Each number is 500 + 40 x the weight over its row's rms, rounded and kept within 0 to 999. Layers, rows and columns count from 0. Numbers have three digits each. The size before them is the row's rms in percent of the matrix's.

# layer 6 attention value, 128x128, rms 0.0735, rows 65-127, columns 0-63
096:528549494519503425553500439536530426578511513510488474533475545488520445517486472596510484534498402479477500523543534483464464556490475521536504477532501482433501451498384493519426416490454516
115:568512448511525428460504449464515488494551515498516546470535595457511445500513519540489500519505449499499487538458553557407461515420478499510426514554486546582455558510461446518484516482511500
118:540499512556533545467496467524527466567516564522483561510558565488517451492518498461567520548502534553511484526525536434435472552430552442490514500529503461492467602508528513509484462464502407
110:532488503543516408467486427502537527545434532502522479506401479511430510523498507553506489535502486424450484573510410487473500467522511461495460495540483596426444490519489523505445473459509547
113:515493573557519494544485495471525456466505484500535486500457565547608500521461502561494535557488417431515471534491464495537595417489507516525468558485518498482478469474491459546455453508557490
104:571507446567550493465501497491548497459518535487539575452445521486504436529526507529574481506511512533497482495530541534436499495504447471496551532561508408514427574499536530515467527483517537
113:484472513548476492498438483533480503464548443460536446506441420526463596512467493524486514490512452430459549607478444489537523443452509490507462487482462517527440443523465502513560528522596565
112:521507515515511451478528588604518464553459484460542488554447448473500460537525489473524508476452514529537533542483560448543541459456554438465496514476503453424448520575558490526492441492476440
103:512415474498495483552509456468518493524542538420497524507529591552482480491488494529541544500508526532522583514511495552463483452500548495478419550534446512504398605508550500487451522448468529
111:517462440472579344502481481451482532534529512466495501516523526506463471482491517536498482538485509379472532515531511589486504523419479521546502514477486610454440448568578550515472500509499529
099:522469508539506518497488505487526511483572574464504583489579501538427474473519527507510497528500486474501553582566512464462521459535593533533514543516479508409371568525470525527486505460530552
114:455550461413513453529522529507467492566491532482506433500478495534550493566469491554465501499521466435553474433525541546588519523566561516554538504497534491394469394497478525524480494543450546
127:539486492441477448543529571494495467557500518523461550470547568458498569509530503555462559506480396517458495473500442521500458475367459497544509456467543532556561500500468539506509411479536487
109:542484439485551434425468482458507575466478522541483560511569523445401482497583502455514476502506522471463500555500498472422462479447439461556555484511458574464494520590491550490443512475478500
105:508556530467510433472493470527534548510426541471483471501501549548490413521475507486520419510525443460517457504520552432439499555492436501534454529498491498491447504475406529522487497493480560
113:483471531492449553477471575535506495471478485561466519520468418474453540425550528490455505487468510495454557503474470513529531446544560497455608439478455509447500536513486512498456482472556506
122:541499528488540531523525493501486441562502509452480515535551567568552465494483479473489524501477509498509463444466542438496487540359463467487388546488468494450507541446426491500500467500527452
105:547479459449459507563510490611514429590465580457498473552492473560473498494493507535392521559487521436440566524532496533522448530491581479506569488487485479448490538464444549511509471414569518
098:473507571533474521491477479522502465446467428564496483542440526528486564485508497443510479534512485470489499512443466439425494492382554472528514426488483466529513510480417450512493446518565495
117:474495445517494490453483474399510470554576533516481563505571470479443479499540500552470489411502458511480515613535488483530478514407549483539517455507497532458432510553441492513485474491490564
110:500519523486466536610492491615525502507538500449522504551426515529557499473521444504488519515506457536541573508478521525474479485441533497524549545504506394534550487515546435512541440541465499
101:502470486550531471479462511498527537476582544507515528510595520497480502480573531533520491541471454446466548589520486509477502482527564521541544468537486614390439503541476476515477509464509537
102:508478490433520498538514543553482466544499469440511497458496518511470542471469482580480587440467463511501511513488502467545460529454456511472375513492471545491412499458534550499470472507535508
109:514510476545513479535502420556500510458445466493482505531466550513484504461556446495528501534508513519472489527467490463358486566427469507417395512546513411509531529457477493500422437491447495
124:508517517529489460490503443500499539420492454479515461521488465548515514552480497407491426481524534425521481460485493507489515530477431529536558513509534459528536437523404498475574493554483559
105:499527516600483531507468501560501514524417483511550452526378487473620512543483480552485494498514475507511445502460507550541568451571579453459554447531515534494518459448566421481539537557521463
101:513501513512470544454481553478500552407537542575475561433613499539473549510518497484570518504517537568570486511544490429509532476573533570500538517507465499445448551477498454474488507527485530
118:531522527524576466440478421469512561407450499492527486484506568504558490477486489488517431511527531477541451500465525448432543515507433480512481564518492523651482482475523484468511574573422494
100:569482501595501507531523509534545516578414516452487480502461445563527487486473504543477498513494507537490480519532476487467505436610596483510538570509503456484413508501585535476471574506497503
106:536443480467532550516487545483504541483579493491474555483564561490459472409523520506461555514496553507486540486472492493475523485437478530508475557494441508544510601465521481490508522460591461
107:472496525568470549530495537507499404501472469539501522513469482501524505531454503495475513458465536466447447514437528495466478492418490482479501480473492393515545573528420559488484465468592499
110:551538462499527429484565499556517479503448510510490493485425513468531467556460492426518439531521522462472437398503546509447477555445481446532556468496549470597559505531524522528536470506511447
119:531476409456525463533552500484468509569488509460469523462504534541468434571438505505447487424536541427485493490505488616572476492509455474496453520489464504478475512538474597496523556473554567
104:452495481451463428547475529513506496479510500558581494530479489547502558558464467546542524513508419477516491511513464462529452566385528518475418485484556507435480446443439451494467418511459530
121:535472491443526443499504469488476537513483495477480485512576507539461560448482482504484527558523491477571491461477478477505554491413476535549526545473526560576516459537557506474529468578464489
123:525492473534465435547497474496534496447491498512534544540455490536486519535519450520573505496507413546489520543483491466424494478421500531512424524509537433493468513450486444454424451486396566
113:453497482498464500534464532435504528530569496510494506487472506509500486419507498484542516468496497537496558488496551480473464435473469519575493493482540467585523470586523514518518476511489575
113:575480517590475551471509517526483514532513580448447563491543582528447500499539489473548473453498455567448564472470500486431463472487490417455477544533463482487458627532528507451500507406435547
102:400473505410522511536506502470457524385531479496505524458543564534491522486489493472520513515504530483533529447510473514507529500565478539469429542464466524512562486481544508477468538542470482
101:519572479556529447506513499469517521476452452488503469498430454423523517499538463474470463494508545416509412468465528524421530494453483480532615491486571363559488463505520518510441503540512535
100:597482523496513538522514438557520450576482507421485494570500485566533507461458504453469479477455577481486536466490518459488479510453455461473476583472463412502505483504489573475544519540459561
112:538526465549496558476492521480506522442521543510489572514561491462491548530535482520496482426527439538540445572498496413520498486498566476546504497496494524484455535501435435450501505552509528
105:505474472581464525523535543514496467449471488425521476505437445528571545531452457529479525491503492524525484505486440492512543447480505500491522589470513415588503439499583464487512492509472555
105:536495415482527485426514533580486536556483513478479532499565533421450466487567507494466531482512489508489541562457522575454475504435474446474490485521479551530498574576554476498544533445513487
115:471485547514519532526488520485470528528466467505470479512479553455519537524494515466465531547493519525495467462502456532511552453530549481469458474480561557533584475489552518476554499518568450
123:546500445494506430514472476581529508536465500516508507497446514457499575554513482601487503519523440482437451564508483548498458484477471448541545451518529554542488424524435523497480493488542578
111:565486508470500491505474488617491495583475523446531444512489516524487532495505516556472555547490462509551565506529438555602503469521541527473540527516500525409455410526532476518504493525457501
114:535466481589440540507472460473515549367507488539517505509444458492493501505524518430503494523531540549465546549486455494464513418595519495490570501513494456545580558545528426474531494459515509
110:444530548429510474503516513436484536465569472509517475443529518548523496464486473513542488479522422528546488479511514392538515534531473597568421538508538502516480446416469485532519505563420497
112:505516457459505497485559518520472464626406532439475459514477487482477465574519511514450506433513484501474495492504499631549445571421527449445491469488517532392519493549509549520527498460477478
110:512463540527471484495448521535531501519568560540544473561488463500515496466514473502557484538470519516511586488522513433523563466524555471538626510499547524489508479576535495502468487520469528
103:460561449448503519427518527588460617514458493490479470485526528468381468567527482457555483452540502548537484483496527551477457545553472503478475465517497518506522482528531476464510559515431553
108:469473401442480435492520530424489458483502477559564551464432471456486517533524524517495588478500520540458470489509464522567486474454481504450414464509555549478537476534546523506467476519465426
098:508501529517530460506467533461471578434514502510530525443575583507507484533536482444585487513493500526542519483498552502403536494489433522507480588518494418451422553552516498536440538483488530
117:482477512439543440489493582488473562459489465490498494554520502478420493438569476521488487499478461463515513520435489468507486491389474515536510479451497623487514451505557468493467470577442439
110:453483504459486556500503512537516444458586499570530532549493447525489410440496482409531525532439645504543574452527561408500515514476448474511539496496450463525496565526523502495463460517501406
116:483531527540543513439460459528492575436416470509531462537484540479480500509550498421610478555514527569502471528474536466387490515542479486452453467541491482526547500495575476488511498469429430
111:517530463490532535417518487554496525575479523518488527468444489491522500525439504451530491452522582487517477460535510474529537483605530450473490532493506467485506451530506530470527562581486515
106:483486497499435507480509510587500553542465519506451479471524559466468530511611474524523537491489460553474577479463475517435464473516482488445466502507494486451489519564532499493409472474431550
110:494444500471485535548488464594473558543515537473475510557566546553426550516539485459527537523524476556497569552502469482525465481493527496534481499490476564490533483499470473500545503485463517
108:460517505565518463452458478546489472477421448489559439534419497449516516544515496529526497493478459477485439583461495501521553437482515450471448436518511523526478508483535483546499493501545473
106:535497500574512462481478510480532434526467512475555533495458544484533475528459538516563501509496464478454477533482510533446434500444559500437392483537554438506449560518439542581465486447578500
097:503489495518511436614488485563530486436405435501533454521413566497526456510502503506436486557494541400450457545455511567442491491440427515503533497464494492499554466499467443527484467530611483
# layer 6 attention output (transposed), 128x128, rms 0.173, rows 65-127, columns 0-63
096:452491517470500506495552527499516504475528509487464506462598531465504530508501518490461533481505550493524487518500466523449528440458519537434426463550495437534525485476563489423530489471451508
113:509494598415511571564563538489499568461525377483543479546532492489500512497442484536613491514530536532490466550506479555511515557450514489530535508551557490442527537478530491490495419490533537
117:492475537470504453513504571474503562515505427513495495437487477511502480459453514449454518499430527555472454532567480485534497496460542600461513481474550478577498531470472552400475490516516507
112:474480565513564494471582506510502564460512515506454448501548572431553533467513455500502532494496556508474502478473480471458526501557502493534418493427507464488479510544486501492459521458456519
115:515508536538489532463558503470502542447544579477526434469524540465497488443502522526437496542530584471509508513471450491509514479551483531454475421541451476482517515473508497474518506494428525
107:523457535508503447411482494548496470489469375431502482539522450449573506479443521439559511494475555563475502476557516513473501434415497490478530487490541460490498478454496511442521461501494529
109:528481523482514530498485505484542575517463486515485519492567492481558496489528478486540506489521484479499525477452461507427479496510437491539476479443479603385484514557474480524458514477489443
109:503496499524558500455492509459536460510468470591508549508515528517544495506514560444357511549523551540499472508550493453536481528510474483479465424553527532523496502487466540473428516494463412
106:524521595516498460540552498501562567509459418482551500535500485474529507500482496463553527500486496531467508478468479522511571513454531476483443460482463465507490517563429450486471503490583430
110:528540561436532540564545473493504516469416537474548493551471513483512499459469500492624491531480550502520488478534502523523542538501496420561404507503540504438542569505523484552540473438511464
094:471503583479478457469529486509590498531547495486504518505510500475516511454456478463550540473406547524523518472534491475479531440483475461483505465404487523503515491525564513487506533538525436
115:519536505507488531484524462492487407482514621527516518514532532518470503499490494518535487505505533489537533454487514479487495481496509426457470493581440473543503459509544475524539466510483471
116:498516477464508543511482581446443533488507536402449510499513581500479484499486505549465473527572512468519468543442478547586486421540518528479460501464549484460493564458533483534535482535523514
114:478511517505556498548523516524509495506496512520483484507504505431516515456487504508553490496467580524536479486566507508530506496507532504527482520354607474483541573459493498538475498516479488
105:455497512469482559471541532517522510471544495552544430545536530518490561509524476518577485449515510541567435485541476501469518484503502504468494486493507538536488503522506562475510465498409551
115:500532541559587473460475513514558510511550574522456528484457573486499470479534521525425522447482487450530500464466506458559478460589425462545535497372470498490520527467572530527439548506457514
121:451529468476457518531485544489532509500519513528500487459486493532456535523549518496453525435449501548439427567533481519470532520484533510428432467559476523570493535536518501464541465510445454
108:466519528475530515449486509489591548526518537474430569417491544506522485491544510453484540469488504478515474491496516447563507419532524422556485455505429541498472519581574543482508477457519442
099:432498477464538561536484566450488580541502490523454436423540526475516498527515483507459496472455447458512465500490467482523509467521436548531522490401521579433549515452517563485528477499445534
114:506460594467524470513481514529582514519570481518545534519540564494537520475478478543564468481486532480548474536520472496502511484464437447442538480437544518487485451530559500486506519501544464
109:507474491510493533491480544450541517525412461443484536497506474463521488545482484423446470535554452499571539480509469491532465469497539533501498470556495559437511526439470538478489478500479461
101:482504549501495506509546466535574534508469521490522507537514523504503495451457491504552497542434595486538522468545480506502498491500482469551529463514538517482577518493585545519479551497518473
103:545547528489475517507499543450480554461547482555553523535542560551510517475542495492510508457577466529448465490424471549463554540519491462480423445484464452526456514536497429489464491485524473
110:472496479429514506530502580452517512553454459522377446471533492423536507472507497471468477484501531487433477492494476547498542500442551487580469525425512476512529510485475506503491490463458543
119:464469418455509529495446491537517457505434483484506502551524436499523511548505474504572491477466457514540527484546531515446486478444472487503507522517497610410515486496495568545564472490447524
100:540468518530516491443511475512477491493480536516474474452523463473522505522484515484431494549543495463449515468533540466486460510523516551551575461698490477502515439525466534475406518483495508
103:496506489556448473498525498546474456508571525515528497559480499471493486463481497505525552439434510493491586464478449490502492478508471512435554521385489441550537439461504456462492576563526520
117:537469512470499506555533522527463504476475460528536390550506404466489522515460496490586514519486488533523475478567503533440529574478534569515517523554528499505525535475407502447498474500500541
100:548444567558500443402493489513519516502542483467517469491537518457549517483460487415412490536518469572541522447494562456504527452479532496492514471515475458513419505558428474500464528512516473
104:474543534477448480515518494499549511508508467440510466505401478491476460477487528484502522453492490506465467514531547562578519521556500469532494511430458511501544555446546479510496487539530490
109:489507476491537497486436544478515530504544489501416494448528487535513474486553547506428490512490478520453448579512520496502511424465442508471505480421504500485525497547528500457522480494474499
110:447483433434509536521473534478432482502438465483461462494509467553511510545476510482495499582543516521494418513576552484547482447470520509547465515578576532495510526504471568493566451465520530
119:502550547501473516489507454516535497484527527535538512489521486523516525493553494517605491457560534532477479485518593514478520471461527387510425490480477491496466476640495450579542454498518456
105:526558433477482526550520543498435528505483532521469485521579523469529514557530490504506509508485488456439534538420348477463489529501452510427465490522489493514510443488496493413511530453508497
117:520507472471487556580526551453471497478452600487512503550480488459489493493469476493533513551528493486536495492483453514561524532498521514523411533464507492472508627474444453570507483520515460
123:515504458497502503509521563528475486512463464479453474585601504421551558563517484462504512507521479504444530499429384512446537479441503491459456493505492453472503461471482455453494519474485490
112:514472546536494519530501553469506496518453470462453483562519510460469487516517428517543446550542506471541487511461462483518441473492509525457472547342615476447490526507477465531488498513479492
112:507524553482483455494473563546574550533461411477457514468506461492510543555510489468477521494478510535494450485489484473491491417434566539488535465483545491523486563603469503460452557555475436
101:509583418552424489601542443502463497508475533517546468523443470557448473504520513511550508506482491491465545461457481549477528541530486450559486524490406503518565489492496465536541560479577509
106:547454510430561516459482540476487443483463541491451445510534506436572457434433517479524430514521522479543464487564534511530527477457509493535487504416534436432521526438493504558546422481463525
103:480466495521521482506436527506591497491453477481484520503501490526524536509549520402485536484477460570522435505546507519436541494462527504495447493498456565505468577594444531479507507489438419
109:450459501505471458471471504564575441578561531511491467508556503465578556515476488492489489420516540542505500474544506510475517471478484489464556490488555496520516421478510500534463528572528458
108:583452403523499462436416497517501474513439488477487515505520463453582504520503529429457483581581490517501543502483502488514485465459493465505502444556479498420434498549452473523525523466501433
105:503505526437514536528496519481546527506468437540510566491478484508534490483473505488549471542570542518498446512588580536598483548461553453626531478539605545456490549517497540575438462519521442
112:502524511535476510522524502419480518502485582477436458430466506504445482486470502529432485561516514437459468517479498507558473525600540593557509534526477522517512510519443508546473547514503525
120:515464474478526542447508560497499538502467520429400498494593509432552500478485478493520490534567541477511501495490512527508467399491545544539463497472607441473479526520473482493462465506494518
115:553492512531529508438483487467529466448454540491535628471497505428541506499446519435452542482493509497541585440503497493515490510526518488508469442580457517462453555506500501519479502514467419
110:467472456569503444462468470527529498569460446453431487476523449437523483528532507483474480547534530497482558492508510460505459449493509529554576496457537522433516468500452537544455568508526526
110:502497476477409526541536500467426488505525458511587468592523527546435523527481439537547467470498444496548534495444440530448507558503493526416496528531465520536489463392514460470539493543502556
107:523514510449522505483463473478525503484510524543525608449486529554509529527517515528465468496526507502487462526535564481534528497482542412561495470618481539509478484608508513550504444464522442
114:508475488560537440513505528534544467529409549462452536500476479445519468514471517442430532542449530489549521481522437440522438450515475585443467505460551470522503540474485519428446553515478450
107:478529460469456553531526485506458431518462481584475539537523445525501523556487451500568491496534486491483515442509543494501482510438542489582508551475591488522499426545466460558458498555510510
110:545531468527538464532500489485403467478530479501473495527515550493499490501529514550490487520545544483390526563426484490492486560536487428496465541478513413506515437458492434510509509469582532
104:515544495511463510502527514532450449498494455491537489514492416462496488464483532475561472479450539573486548482513471538446495496418501516435517528432530465450583506453498483511523473534463496
118:518542463460510565565530514466468506504435586522521458558476556493474513538505478519478484519532513446519479476493456513558512580560491472553432509507559502478550583421523474563479505490471474
113:465517476579536442582498525520515480503497452569525503484456485534493443509555537439467575487438488533461478521551490477489468564531439494452459494397490473542534505440534532409480534454516501
114:504492460493506517535522518480441510515432412574455454499532421493461508510502491482494479559481513516453500467505465483468490560479560590575563520527560524517552500491404540483404529482475555
109:489492494561477449515506483537504404490512515540435467479485461498522525494509509432491564485487512541485481459576582506429484509509499483505466521460523494564505465556472489493494534529486489
109:529525478496501482498555542469525515520476475528434520460505562456509510503516506508454504490502544456496526472455494510539483452477545485589508509382521421497523522509491491513419521516467448
113:468525427527460490552529504480579529577440517511474575413515439471503540560495484445504531496492479474479535477525455496521481487506583574520471508510524557504502528563438498504436546542507412
104:520469515477546547479518484442505560487465444588519477483568531531538514477497503510487462600538541453473477508522476482504500542500462532562549442610537540466497477500438556488408516471468511
106:507475587475543541470519523455473583467517410508458495514567527489508508473479482507498466546483577517461450550469470495478507474462463497487526477490533518496502490550501523469517472467525558
097:475507488487560573488534500466486541466496562457446441468516479450541447461563546503510502501545547458490517514557512511534510471560516490574468489506484494410587505477506521510527449407448543
# layer 6 MLP up, 512x128, rms 0.142, rows 0-43, columns 0-63
096:458474538406513497492530557473547494519527564557523469461540574539533540501554509543472458459521504465430526561509501498581545522445478507405448427580511515488494452534553477470499486569480489
096:557409471505475429460541527547586487488531461448496467494500454498471551500594493518513477385514539512449427478464566456483525497519496486441544482473466544539458497431482443497472479512493489
100:457498524459483510549539447477486532567514461552489556488439540441507454476474515462530524472566528524488477456480535482500487497491495418433503502550493420520591436546504467463510466475520509
092:450460472443466526544497518535527501533530589459477450474505495428481519470531577571488447441482569462498503467511492495574493510498460532467543458535413546473508454481474475444539536521533546
106:497465568524512531504528431476598585488548514515467499482478489478487433519498491486470499507502561484432501479514541518615529429521514426519510438562478456468566503536541494453546508474516460
103:494487547424510491549594475558529469509538469507543411502478453462533527459470553460514459442538568511496485540509485486524505511490430492470491495571498470467542519477507496474499496444469525
122:508480504499578485565505513479491573530493478457520480494489433457494494501518528567472504501522486421448450548576619453548476404445556487479438459543468467500494456482499483461518452518528493
094:594465510478528544513479518466503487423502568515501532500473470520478413420522588584440475502513533516488494496510528510582463490557463541446445499512494513547524492520521474466416547548511481
111:501515447485583521520498494533553484559495547512507474476504528537504459495499579628428411498512510495494509571464479460513486500537483520459538522497367478423482453465479525494478492530575532
107:538446584430532469551514538534524472457534547518501485400511564409525452461460548519490510464497504518502481507581543529528482512446491523521441503605490482517466537451561463436478458484482443
107:519477484460576533569527564551501512464546509487477546496452494505580440546562560540451539464521511480470500516451461473601504482509498483429459495575454485526557515489519510476451520530557490
099:575483462515527466548487470519534453498576532441390479508516509547448513499557501534484414465544537455479510535503519508484463493579507491488515497535484487533488478493500486523450523449534511
100:565521474484542537482540545485478546494494497495425522516502508462484497544527590572484488485587492461517527474504519509606497452460539548514510462567434508442595486427477543485492459498586518
100:511415551455520468497547536463503488530500551464451449434553425484477515492561537473476519462516533560414450413485508505559540428500525492479505497532514516454481508479483531385459425497461472
027:525472543456502473478552490483569509535512447488480484474524512477470507509552525493468490490548552531475461459540536511544512485439484499466491461522433504534577453477573448470425488521528439
098:613460576451568502464499541521542537472544465543437454456536513508562530502469476555501510507498529461472450474514543450444574482477496505513511499531458477442420524477552443508500457559424465
107:502480516511567496543581480502544477505508511509456367445494470513505470519502512504456490544524449477464533505514521520481441456520548466499476485541463502474524449513491538498455489481545524
104:512474515465534516501598486459550484503511585533475485433475496458555542457486565469492538453511470501445532488480497532520559523484468481464450477506466469527571510444512429481488465494499486
104:542448527517563536489488478470539506523558566503507503480489508559510480484480520533492475514449533552491524500450541556535491515525514455474532413503380510523506504433540460465508521528521417
109:505487528521472485492535529534510511481555530527503536444529512514492516480536567527449512416587576558446460499462512497511549465464423502498480500488492489576565516537524484388540532516440503
095:494462574459477505416515548438528524597512470467404496447454502489534561473512504469436434419561443533486489456471491533502440503389464490468425464513480484538518519538458450468483484448470505
109:530439603449548511509511566492609542509501465528528498489513569480516532540440510510442448490525536525531473510480518488576576436497465483497503438607481508500478498516507518466460440520475532
100:521440551403572504560480567543549456466559487503518446456495510454542491445440566521476458447517507458455469524510615474549535478525501521503520513475503522555534440463571455470501507493545484
101:490499503434569532525489549582497509504462492507453453521519471471497553554501508603463420503540459570475478486469476523518452488454447499475554472503471550477475419437500533443496553566500491
033:532489537431575482522559517493517539542500496522446496482522551441521535519500542540444451482533503480469464463501535511530530505464493474458504486543451450541593472445508447437434452527534473
038:513423535432578480524547528520588542521542474518439472458487522504498479472531530467512501463563515408537512466525514504522489478466520497461478419559463498517577486480505464452470475530557441
106:423498468483553513550532422530482493547479574500499506474468472489531507513513513543442497495536524521560497517530489429512488482482463521440499492524448471498512428454407482504525548526486430
097:508449484515544503488573460507483481527473486594485502461519488543483531442557507514489501475561464573537438497536520503467524479516420518548478468513452530600470466489527442509410577447479528
104:608489552467556497507600504509510530523499549486469472445531491473486475498506545489483493499512538532461463473564542481508471407449529536509496458536439438481463540534488458463479496485443429
104:551464564463559510490526526561467493423483476529521451497504574472524517492453577591499493458544517549441528467445521476503483489466516519449496512476485455547509490530450474475438523549553476
101:536485493509577547489499420481502459465515513471449472425509460494475513473500513539466491487599514464456448495488508492501533404488475484497455489479479483591489480410436459480462502481496531
104:465452520447561461431473516514569449514450476536474460485549434501483542565571511460451479442508458503507520495576528524561521490438508578467496425534507496514564453528467512416474542535464509
098:467463496459529498558491445543535480485525499604476484517488471553505563533546490540409471517515486499436461510514508470477486457507502468452543540567518540524559431480431531469479452546451471
095:535405512457577469541516493539527486577456523486526448525544468484539509495503539454533498499545428517444514413498595563543518460518502521470557458492484428536512529471464406502487512497469540
115:485412493481573395463584539462562484483486494507471469486542491453575481488580521478498507479530544456474516435542509473467511494471478526505512471486510437497561445439476477356482487524457506
115:503474583507528519485630469556577569466472514593536546461469473431496538528478485595525457479561553514475484506487504506462552445511456441518513475570507519539540530512481485483426423541473498
091:481534468450565525523524482531457552546568468564498542477485459494526567468553606547441435415483504536514492487494589472553470516550528436459431486539505465459525524494516513478474456433506478
097:509480475489541448586522473428469445514503488517402510487438508455528496477523522510485527511502487504545544469510540527511571506428495529406399491495501474478500481465550503500451496533526428
082:506456516405509530462517486544555578473488607518504470421494459451478531509515470468505451451500550493509489457481487509544540436527511499473538502517526394540568510478450557449492551558476524
096:557470497507510559584552468573554536556518454444493548459501476470501516421489526511412469505533478517406502549457482476514455483561437523486490507554462461411530501448517501460477492501525489
032:554451548454545489536566513489533520494469497505492449520496483416501503470511492493467527488565521540465411499527533474520450487441492541450461454545438460558565463470525475466434478534469457
103:520476606498568532460504534501472517472497535512536545475500509506498477446503591551550418463473473470537469491468500507517501531475482471457486423485434434490478469506491515508506494497487481
114:479468482429484539549490466556514520509582516508498458533475432523494493545507551503457496499520454515455513523536481489515435525552482495451495472598480466474573417518552508518465510489524547
041:503456588462503469539586508504574492513515567524473502494525537442543514476496533508497466450524497494461405462518594473537539478478462497472449450573466475518556479509488485440480476507523520
# layer 6 MLP down (transposed), 512x128, rms 0.143, rows 0-43, columns 0-63
099:469485465524481473473491559475557534477518406512430500469467567519540448512460464492561481475507408539476575460487527479499510522502634484518426477514484556512615476492506527532596444479550487
099:539484528415561457485472511517498485552485513547485534546497516431443502520471493512508510502556513510574503479497537518501550536503511493502488392487465534561419480449475489475537531437556462
100:492494454495452499425512476550474520508535561545466537594427498527536493513468551603496512523453485510577568505559525539503492420521493467521440528514526553485500559495487478574434561499547507
098:513479526500478484545544473536485550486529470456466596513405485503525483542444535499548537566508492524539529505470478603442469563451525489493485462514495588457476528555504461509564553462516590
107:481475480521455470552484469478455546469476497489566536453502484473457539404453527534501485535516571564475527534493425512526459473457505500523488481449508524481495493538492455460528458444469505
103:534524517582520659492476434453479506554530462517457514551563555506383480503494521514535554537533465468474511493482494496511542512442422469553537536473462481432514508545543544513455493512373424
117:478553470574541552439492536582430486495525517434506549433512554562481509439488542454478566471443490451478461462509545539565462507488456490470526528500474523503515467473496519527486462501491530
104:497531440516552558436519559482535508456490483450487492471485523604456501497516462463524523553455509515464531509477525553470555567505498588457524490495579536483489510487593541487488582502521467
110:570503466499476501524499513546386540495490489552474518565522521494540526482515539505554491521501512549541482524538493463512458469480498568519504484442507581473540493488505516539516526487492469
107:500485517498525525490512494466557546502571473514489491521479441489484460552585501433502426524488549554416525471487491505479450533479512533548486528545499460496536565509547456461539566501530519
102:492533465475507471501453561540444454431455501463513493509532528490459544531492532470535483548520536425429524530514488585530526596559479583553554485415446538567445583461562485489543503523550431
104:513501483489556444463573479523527501479517515511556570564554479459516409442493523487555429482511495450497492515485562509491465448494521455550523492480431527501472474468479533539446458540454485
097:518507504564477489523534491611540586500513523531408528516536450457580538578451496505514473508433474496503535540539561472553533562485520572520445527524512477535523565488554528443542435536512597
102:499542471499554477436597444539540494506533509526494471535504496508520518481523419501448554477523552566448572442556545471416510537508518472504522477529518460509539574449540487553450521480502457
017:557440458545463584542501542522521479480475508514471458501571425546485470424522541526460476543443555533486505555536458442484479542509529499513505568535518522516440516503591430529484536474570515
097:444483524543488429509548543456519490507449521476500467519505509522520451473556468491524518519499539513522495501520527546468449523475550489424531453514502483512486490417454524466533494510416435
105:528455494479502518531538555528490507504471477561481448400494508648505470514490452548463445522521436468522589438558465466434488448502516432449531555463515560465473534504522462519530557493495478
104:457467484507549506509532508502569500488360533514512473492501513560522523452507507559506490489401523536529458527418440560569504481527481467522529486464529548536477490489426513467477404474504530
102:484591494436464560463474570485483550526500482514524441530506472417522503448532452488480509464555484473432497474493493550533484512515441491443545577561497480505527480504484561528550492547454501
102:381513440479502498480481505529489514465402510465511416515525473464501573497568452545541560483494480478521537545518501549531438535467481415474501460510507453478515557472492554553490460508521508
097:513509471421533561541494503513528482499434497494518517525472471557473525520430542470478503494412527591492605490450521510494434493470521505537465522467494575472534486547523489527463520578553564
106:526463511531548493513523552467451448530509543515461529414409503512500516519469552495519534496474424463556488464489467459515464511539535513502550395524490513502561524483465480471554485557543471
102:477511466474517527456530467569513517480547503533491496527534516478491506423490484536416413436461513459488449578516490475523519494469503494495457413522481585473537463425474515495417497548493456
100:506482598558570583431415453469460476486551509477460558535468462552467450527513567554519525535594482398540501484468512513490468455461561556544390535483515507508515505481555538456484503430505475
028:463467507570572514450488518504577511580566505418555482517456562519514497505513546457523519579490488537474503497493516475489434456529489539483441475558530490514431433488462503447475519476465513
036:476542463568452542492470465469468543505454480463522571461433504498487488435498498515518572521519489513494506494434553527462492493574516456533536491544495476479467536432496509572467479502509552
108:500522537448514550439496604538448445480460490529476511497498530515467530462526521473493519471549555538526465522486493533477467450485477531513534500478533459499490538579436542492523564448475502
099:502475511428442524481421521524467547531540509534514510439519531501541556467562542481459495560506441507590497544506515461477495529586560490472479563505533544528547485513518484534494401527484525
109:496469557559476527494521481504505522469505434482503495595437518514424449411491532463509483478504473509496528500542508520479449422477499547451523497504605496439464516508484613565443572510464459
104:507506504426473474515548442604544499487490535486492565488477496548512459444509550492470477499541554546518482552538470509450532463480561549470487484500488441526505473452492580527425519568554475
099:465449517498515535501550566508532443489501505491558450524443439550458507525528423541469523488522473458490574499498479486536522523494528543567527551478554494485471460513490539569472530550431425
105:552506451483517593436493532479458548488478404443523582454548464551505498460485560469440591536484496504536477511468507554419563518472490466493502538476556533488530553479482488518506552487511589
100:523554551515534505493487506496540546508514466576552509459471525469555441500504471523509467477493526454476575508501526531572484533485537556485441526455529500498570473503510497437525476461484471
096:527480520520505561511563457408520491499501451520497496581479475492530512525411491527500454533521520468469564489482507479538515570554515478483481528580508533506592538479486567472516514504471523
112:523495411553504484563550536501504508461551470524497456476521484473487427492452473519476479496507463539437537587458471405530514447509496537497506487510454515517527522500458452543535480487450487
111:565484566415451527539539512536561484542553478508430434543444506521509508483432494560440441533469530451498508599533463511487484498509593489460439488482531492489484474525579477461543525483461513
096:507484428486523592448498513477458516535459506481528442492521505483521547555478546522501493503536469537482465521593425462499522510570540474518438433535540495550565484527529502510544455465517519
099:498511453584434507431424531423505541458501516526551485562463488509487547565450537551540533511466476443476456543454462529562537532502473444528507571531467477410559542533478512486503556462376546
089:477494517500530558490487521420465548439429497466514541496505566501422543476534459521466532504470526492517547515510501499489542513493504469571461454547537506514450433472518480446459548521530469
100:525522550530457492451491504478563436516497538477515481466560493513480389519504519593569557469581426492550502499550495561495459573499574540523444428475509486430583513516555466455481512564505567
023:481529488496456489457475412433461501549420508413495535482459530508456468567520436445515502541453504482562463501461428543503527489566523454526543544434555526544454501512502488566539485455508485
104:510530505465430503469503465510453484572514480526468522563505583477468477443476539437499494483496514428541482489526528457525601448541458545538483443613525459524505506456473527442534506519452601
108:451549452562474480527521523461559492441509455491501451495455418513562449502512394522484523513428479523506514486517567495493521460508471473462523385537502544543497473465601548515536500500462476
034:386567601574464504546392507489476464503480456550473474470515526443554491510524394449510436518477435485496542536450540542476492473513502527520472477459499527489467397483524454543474484471469502